config.toml
num_hidden_layers = 8
num_attention_heads = 8
hidden_act = "swiglu"
qk_norm = false
init = "uniform"
init_std_qkv = 0.0199
init_std_o = 0.0
optimizer = "soap_variant"
beta2 = 0.95
weight_decay = 0.14
lr_head = 0.00624
max_grad_norm = 1.0
warmup_steps = 200
final_lr_fraction = 0.1
Each number is 128 + 24 x the weight over its row's rms, rounded and kept within 0 to 255. Layers, rows and columns count from 0. Numbers have three digits each. The size before them is the row's rms in percent of the matrix's.

# up: layer 3 MLP up, 2048x768, rms 0.0991, rows 1239-1278, columns 288-335
# down: layer 3 MLP down (transposed), 2048x768, rms 0.0949, rows 1239-1278, columns 288-335
# gate: layer 3 MLP gate, 2048x768, rms 0.0985, rows 1240-1279, columns 288-335
up1239 102:090169154161110136133094087167095133123127122150105104107129166129139147131149145147105087105192125163089145096177072100142141092121117157121137
down1239 105:101117127113095159111139129095137156065128123142133149124130121120136132140116092144118106134118133163150131148148145107136089154132156167139132
gate1240 106:142132130164115138149119114098112061147167077114121161147147140125147111131113157130106137118154100095133149126101141155179149134130158126142128
up1240 104:151106143117142132085101170121121099130145144104104141140130092095125115084127148133104134100166093097141110142106119104140119175119136140133113
down1240 101:098094117103103098131115102147126164151125099100124145173159109160109136148154132151149125164148129136135102108144161125143097132155127120107138
gate1241 102:099089101147144131097078136136131167166137101153110118139116105168151131117139087152139108127133120145143162062124143161110130148118132112124079
up1241 104:119143146143136119154117117083115102089084107116098122112064160115137155088131120138096163130146137125130123153130121123152107160162155121130134
down1241 101:141137120112097089140142105162122136123088087116143133148133097131137101141135109148129111143131173110138055128127079105094135115140172117097141
gate1242 114:160089144178117154133127117120108130138163133101137140099129133125171108134095107142131115091122124103143117117170135064107125149124127141187141
up1242 118:109174118117139119140113145132126139095144116129138171118112133136078109114152097137120120182109161135089102123116140182160107091155154139126141
down1242 099:116110149106114087108125126121104176138123145109152120126137138149129101138126137156167105124137113131121157127165104090090164176145088135147146
gate1243 094:074114169138155167100119109112144162128159177110103166126131110138115143164146094100152134168114152135122121127175121086152111190142104151157110
up1243 094:136156136125142144159087128176139141139175105057097112137149141131136136067079102098146145137122128143140154108120118115118149186141122165186091
down1243 100:135137116090147143158095082135158143155140134122089100134133131123171131110094101120126100083147098121127120124122089127115137131159148152140128
gate1244 089:095077127145126125141165150124129120078170206130113093146120117153143122130110113097124091121151114149086134138143114192108087158103126128086143
up1244 094:134072153101125167154134146125109073131136156124111164159127144113077136095079140118123139123111100165145127102082146096155083133158126127130088
down1244 098:143086091079124152111106061070124135126103158159137135140160079149107126093070155135109160147156132111133168110125142121145155129074140071117126
gate1245 093:106121152106116107120098125123150113092148105111131130113157097135138138140154154143128117110064122101154136088117126131154150156090196127121077
up1245 089:121131125111127130136104117099137090086124133118109134135108120098089160171140113154146109134090117115124136106111119136103126134124150116146121
down1245 096:075149154107115139141108141085096104130112087145109103130145169132113102151119130138154125125089091111129136120135155159173147144142112129137143
gate1246 096:086143128090124137137153160148108096124132152139130111104154123155123111131151128145145138140115060088096107099129122133125106124118127108134102
up1246 096:122112137112107115148150126138121157108107142138131159102140141148155124105107142137139122150109191151130132135149134121073096097148131086097148
down1246 097:119130154130139162121110127147118136157061139127152118064129101154087129117130073091090135130136126129152127116066103086132116104133131127097066
gate1247 091:120111109106122087110112137156096145126148151167127121092119095114134124155131110138110108139127105106129143131136148138143156130082148133079114
up1247 099:066116164128130142166131120106134114156122116081120129110104130120145132126144140101149128129080123136150132114102122135117107128150124105138146
down1247 097:120084104110108132113142170116176137114110111159132115173126145151101134141107112152121123116157132090112162125090104118091116107113162167128082
gate1248 094:128096149165159165128130126102120101126094122115153122134127176162104140140132120096176151104139135103095144114114096181139133104091115108092130
up1248 099:088136107107091120108120140154148157168125128146107111145147099103183134106143140132070129125116123115120093106112133090121123146162109151086128
down1248 101:126099136079115147143116118146086123118136136122153088118141098088079131100136116080120093142138150111109138143138114169114160090118128122165180
gate1249 115:164121111108140139110138101110134112145116131064096097127133114150114141128182108103149161116146171085092083077148157143140116098150146152133174
up1249 112:121135125123132154100135143134128179104128173130160110166144089166138179140114117130167141119114132084111138131139106096092166093141130136129161
down1249 108:136156126149153141126139150124076130100125139114110106144121107159121104161147125112106125133092146106126098126121134096135146097103156118138136
gate1250 086:107134162127156142181124093112125148132177147140180142150116111116138136119122171156093136118147131082143095130113114125159111133138157087121098
up1250 089:166086093106094145087129132106139137121149109095103134183196146122153090149141109133102132149158121108140163142115127134155136137124114144158077
down1250 099:106110108082134133110124130137139110160108151166121106156134158120115127152146139123110092118115116132086151143077155132148136127128170149132096
gate1251 097:126128163098153149100121104092118118114111098116126134124130135143106135118197111121152094143111113100092109099142089111146177099123091152135147
up1251 098:079122064141153143117148147162141119113120151159106106157058141146144154116128131159121138152109112127048145125114133140173086139119122075177141
down1251 102:166094095140119124149158142175090126092079110116129128069098144108118120104135150118169077129153131117134109117100144103091144124140147105074150
gate1252 096:120108113076125107121137073112137121163175139136096104103143095132068089076096123115146101136064100134112109124123164115136123106154148124128159
up1252 094:154138162115100142086125115115090123142140103106166137121141134127130175129166116134145092092108159105088169176151093107180170140116114123157115
down1252 100:182139128078122147125139085108113105159155137130133158088098083135125148154123159137113127108138130158096123169095077192148120131138178123085124
gate1253 122:133092122094090111144133137143096159103095123134129110141125158168145130117111159164153118137116116134110127117127115124140142142125124175149100
up1253 125:110171131161159123120080082116146101118121134118122156124103098110118162166142105102119153145148127123119125152144135121135109124131088128101177
down1253 099:101124122132128114131159080166145171122143146099101127137135109104116171142115098143121112119075140100156099110176107111110144117126100124140158
gate1254 095:125126099151122115103142111155141102101120148096138151151173137092145142083097089138169143098095127142125137116098152130119071146140182145168135
up1254 099:112126118112106116138099105118095152129137138087097143139156171139137157112187122127120111138069143166125143112095149128141093115150120159139150
down1254 105:155073104134091122092128106084161135141161104129178111097142121177116164127134111151144125112113083144121130138084150121140143128141154146105120
gate1255 094:080101100158093122108188111103175136092128129116137173142168108137146136109116146146113150095160138110138106101143074145111106133097157110134100
up1255 094:117119107173086069122133128153152132174142108161138169133184150096128130142123121126114168158130102122098113083169134116141127119124130102169102
down1255 099:135118125133126110136140133146114137114174144109130116140143138173080147128170145136173140122135109143096131141159102121113177137088155107145176
gate1256 098:082124174120133119154113138130119107134113183113180153120088083130129154132119126138099141134119166170153136127128143114129138120109131155185158
up1256 099:157123103139096155101112122133130145102109116129117149120140146156132120138106119113135115101143104130116125143141134121118136095108152133136096
down1256 095:098069139127109102091173112097117129118117146157146149132151167166152073149135137157139120154131092119175122112080156152152121134126149107090133
gate1257 108:171089115134148125135149111147130106160115123067138086147082157121089106121111103123157136127144114164099147139122124126116106138095175146073111
up1257 111:144094138105135152102145101103103104118130124146162138123121126135089126112057087147108079136163123115131133114177110085128094152172156151092145
down1257 102:133114156120087123148129173103132083094122127145157094145145133104148121163101128107103131111122121151168149105140133143133126164162140106137122
gate1258 089:108108123141096139126121103137083151150096138087138133073171118121120139162117130098138145160129136137157088124154138076143141143111148117114129
up1258 094:149124137093138085121174131202095129138141110131120154117120117143124107149104168105151106151118115115117171149178086119123203098120154135142115
down1258 095:127154098106162084152150112103085074131098111110119145153096129119101116101118100090123157146113129095132138132126100094165099151179120160147090
gate1259 095:125126134089117107128119151134115107126121137137151100129145148120125158123151143104145167114136114129073149159101107130130141156076134124134113
up1259 090:123145114134124169152129143109132149129132113114143200170135075121122134173156143121120110143156145108147123083116146101125108150162111123162108
down1259 102:092135108147178125091141112087131124152117126141144086164141075123152124185113090105185085142134094142110146138157154110141103117158136160106116
gate1260 092:103161108113164109143134135128152122119154160152100114140121103129132171169130105151106138089124179166148090105141148117115127092137124115133115
up1260 098:102104105149158118114113110124122157146145100144180083134147136110123124111116100165107137133116148115135089114138136139150150121132134125139091
down1260 098:110095072095124164133139117104101142126125112139114107133108104123116121159121162102150126104118127139123171124119151129137129125192079112121117
gate1261 082:140137158110152119123140112121094121111109100140136134167135135150139181147106119141150098167142118108150138139144096132138075140093142118076147
up1261 082:122152110151170124118115159125168143125134144141114112102143165133118068113174159103145153120136150120126130161122141121109119126179156115167117
down1261 087:112116155113126130130145114156156136120114117107108145141144121147135154085147114152136143146144128144125122128148118098157148150126156113134120
gate1262 101:124146104140099154099092130101131078118122131159096114130137119120139156126127133117105131118093139108116166141110103126079174159120153149183126
up1262 104:146117154104149102127109113112168140163132079136090140144099154126129112169097118140139140160104132177136154144130172128159133157108164126146084
down1262 100:143131152118175138084149104150169139124117114127126130106118100125129129144095142115094109135137120138124122123122131141134119138110113136191153
gate1263 106:110118093134172129081117171144139103146104197053153144134088115142172137109116132119150095102130122128113086081112155162152090116109156095133146
up1263 119:134129135155140122105086130110104142153115148044106144100125153085114126140120116131145110134149156121127102099128121103110156171146153105086118
down1263 110:131121124145135145151117135163160117116133154115160157151146140113127140115163149105130125097112087162109119159106162096125141116156124104176154
gate1264 100:074151180111151161120110128143145126109144097127125112125116108129124119143141108116153134140131122124148094144131151093147123125112145144128127
up1264 102:117160100136125120119100158110142151129166079130074126116136106156108156111136112130132140138118120124118091145163127163118071099129149133112127
down1264 101:146127165145121122070124114126116150124118087133111109109215135110124100096113094181112113104115133156150113089104111126139146128119162140149161
gate1265 087:123096115160111121171168160107131102123117140147117115095108112130098172116155159118116100074126153146160109148145111156112141096168181131128137
up1265 089:142152099106117120110110139140126119122204140093137127109161115157094142116129149115126130106151159123149119142111097176119138119120166127110137
down1265 094:119134081100121123113149146116109149132134143110128104142165094151113121106132139117114117137168132120139131098122127112126129114102116103138121
gate1266 102:096126103099126138094142135154132124112129147125151135150104114123147125075165159150154142146132156157148119134113030094129113134180145142116130
up1266 100:083127125095147110125091115105133129113168135145151147144122137140150101183147131160120124122143103118114139159105162132128123144100139160101130
down1266 100:122139127163113098129115141099095116139172137087106124112153189128099111135148133116107108137158137107111126132081121103165137120183116135113127
gate1267 092:110146111126137115124136116116119110125143112134111199146115151142099113116065145121099136118126147138117133158151165137171177136145117131151109
up1267 090:145142128123169118131162116132142086144178128138094153140122119137122105156110135139148107143087124161120122128093117144157132135124103149140134
down1267 097:169140174112132146108110157157102141179114131149130159083121135140139110103142138135120134120089105121136130133146105132144104127139162140100103
gate1268 131:152116089071159190115138126128117137173137135117135118097123121133078128131167149123151151131156124140118184099143093119078149140115131124101148
up1268 127:163127105094160151150131134120092128200155108156160111091136118151088140148140132129123160129138089141148137095137130139105103135109122136126160
down1268 100:135118111147124077123127163137123155124180142149131169175141139129105148136113128144091122107148118110119176116129125101146099141153126140154152
gate1269 103:123168144079143115145138103100186141087133135165116120160086121151127154112139162147155136109144119086124134114126091149151100129131127134103135
up1269 101:144084144156109128092150169124094141113134128135152114154154134096147150123142114148137110116108138127139108122157158162149168182109100170147084
down1269 105:129129151091117123128149107138189125114164113172113137111118104110121142162153092169103102140081125173111116111119147193125143187106125116140138
gate1270 105:075145106130180114135128145094106158127119116116129106137173101088124102145147121139085136131193130107103135144123149148113096140138132130157157
up1270 105:095115145140096111156139140170164139154133108114156159117156105102171126147157163149145094133167165096132129111159099089141131149149132131157111
down1270 099:143147163126144098130097082124103113183157146131116147107138111139094136159147078140112143148134109136125079109123153130152100129075138139114170
gate1271 104:142141111128098179190101131126079086165098172097138143115160166126138152091112129122086119131123105130113109113102082120144114119152136140106170
up1271 102:133101103130123161140097145123147121107143150149118111163113113127127113170151127130150138138140146142150124140125121155141157085106161153086136
down1271 102:134110094099150113099127087124120106105102148130130132123132163095167104161162131122104193097130153158154113158077090099191156130118156122104094
gate1272 097:125161167153117154083169130121107116089109130099129138137141158087083094088167120113130119156101109072141185130137129100168126130113142091092129
up1272 096:146138139084137132137136146131137111123083154150157123163112161108097113107140106128121140150159138124120114163149089141169117142145135119147132
down1272 100:073118133111099132110113100150133181132125149103152159122158128123159150189125113181162143124147147122101118135124152095150124138155128101132134
gate1273 097:145169135101118124116126171110166136129110164117113148126098127115144093107147103129108157142139140106077093131164113112110090131155115155121125
up1273 098:158106153151162096115086107161136137150121128130112132126149117117072130130077154146110138141093149106121132118145104119134092122143120104115110
down1273 101:124067099131123123176113117092143155116142125105134137126114153121110120129093089102142101114135121120138150106147092122129111139149105134093072
gate1274 094:127140134121132116125114117127154119110110146134095153129088131129078113116102127131134142103114135122166142134070136135108167068142092136147128
up1274 097:088141112118102103124110123102102116081165165132107152124092102119114163146169126111111161090105146115136077103131126116155146135095119146120111
down1274 099:120077074165150140134139164148148114134144161139125148127127102109096158161136118155166112113128153091153086153161139165142158133105135131100160
gate1275 094:150147162112138108134099123122196114100138150190104123145128106136127114126160156173101153124095060127154172156120136120126111148114117139129148
up1275 098:151104127139109100133140172116114094123126116126155106162162129123140164115156104142109149100143188101119126112132104134112105127104151135178141
down1275 098:101103120142150101132107114127100135130121113123119104108144126119161116127132117108143123149131113118097087148165173134148123147163121112106135
gate1276 174:165104134079175113091155121124146122163132134091089166142167102144094125128109120102144105124099156123186123142154130095092137109103130135120063
up1276 124:098161139160134143138147091109121142154113123127119146118109077166142068088145123132128104114112139107154119104143156135076108098116174112120137
down1276 096:088112099149084113122127166101116129093106088163150098113129162100172161168129102100139164178172133131101118150112126166165136148156129165119172
gate1277 086:147112122105114138072149129106149144101169146153137114096141136103115153116139132140141092103127143083120082101117161146131128148138167138167116
up1277 092:180136106098131109085150124132106120088163124119158149107164122166093127120106110147133131134146123133088118150136098072106109174156162164126099
down1277 096:153113149114144123129137128110150108151096107180164143134120102141096083135126164091099104111105156111130126093086132102096128150148129154132125
gate1278 094:143074113112166104129122118172115108110115123125105118153148113132142124148076120097132138114110125134129125140117132126105127143143181159113124
up1278 090:154152101138119197127143149107143140154115098172090155117115161133115165114146180099151127116082112141104122149174129147121179107125103124108136
down1278 099:125102118128098136145124128126159130112110101121149118102153117111102134094153111143111109144120122080132144132133116107181087102131115155100157
gate1279 097:102143135127081131146151123142162132086065082152143139147090115126139125100139140152107148090172113157121108121096125161144119092152148130116115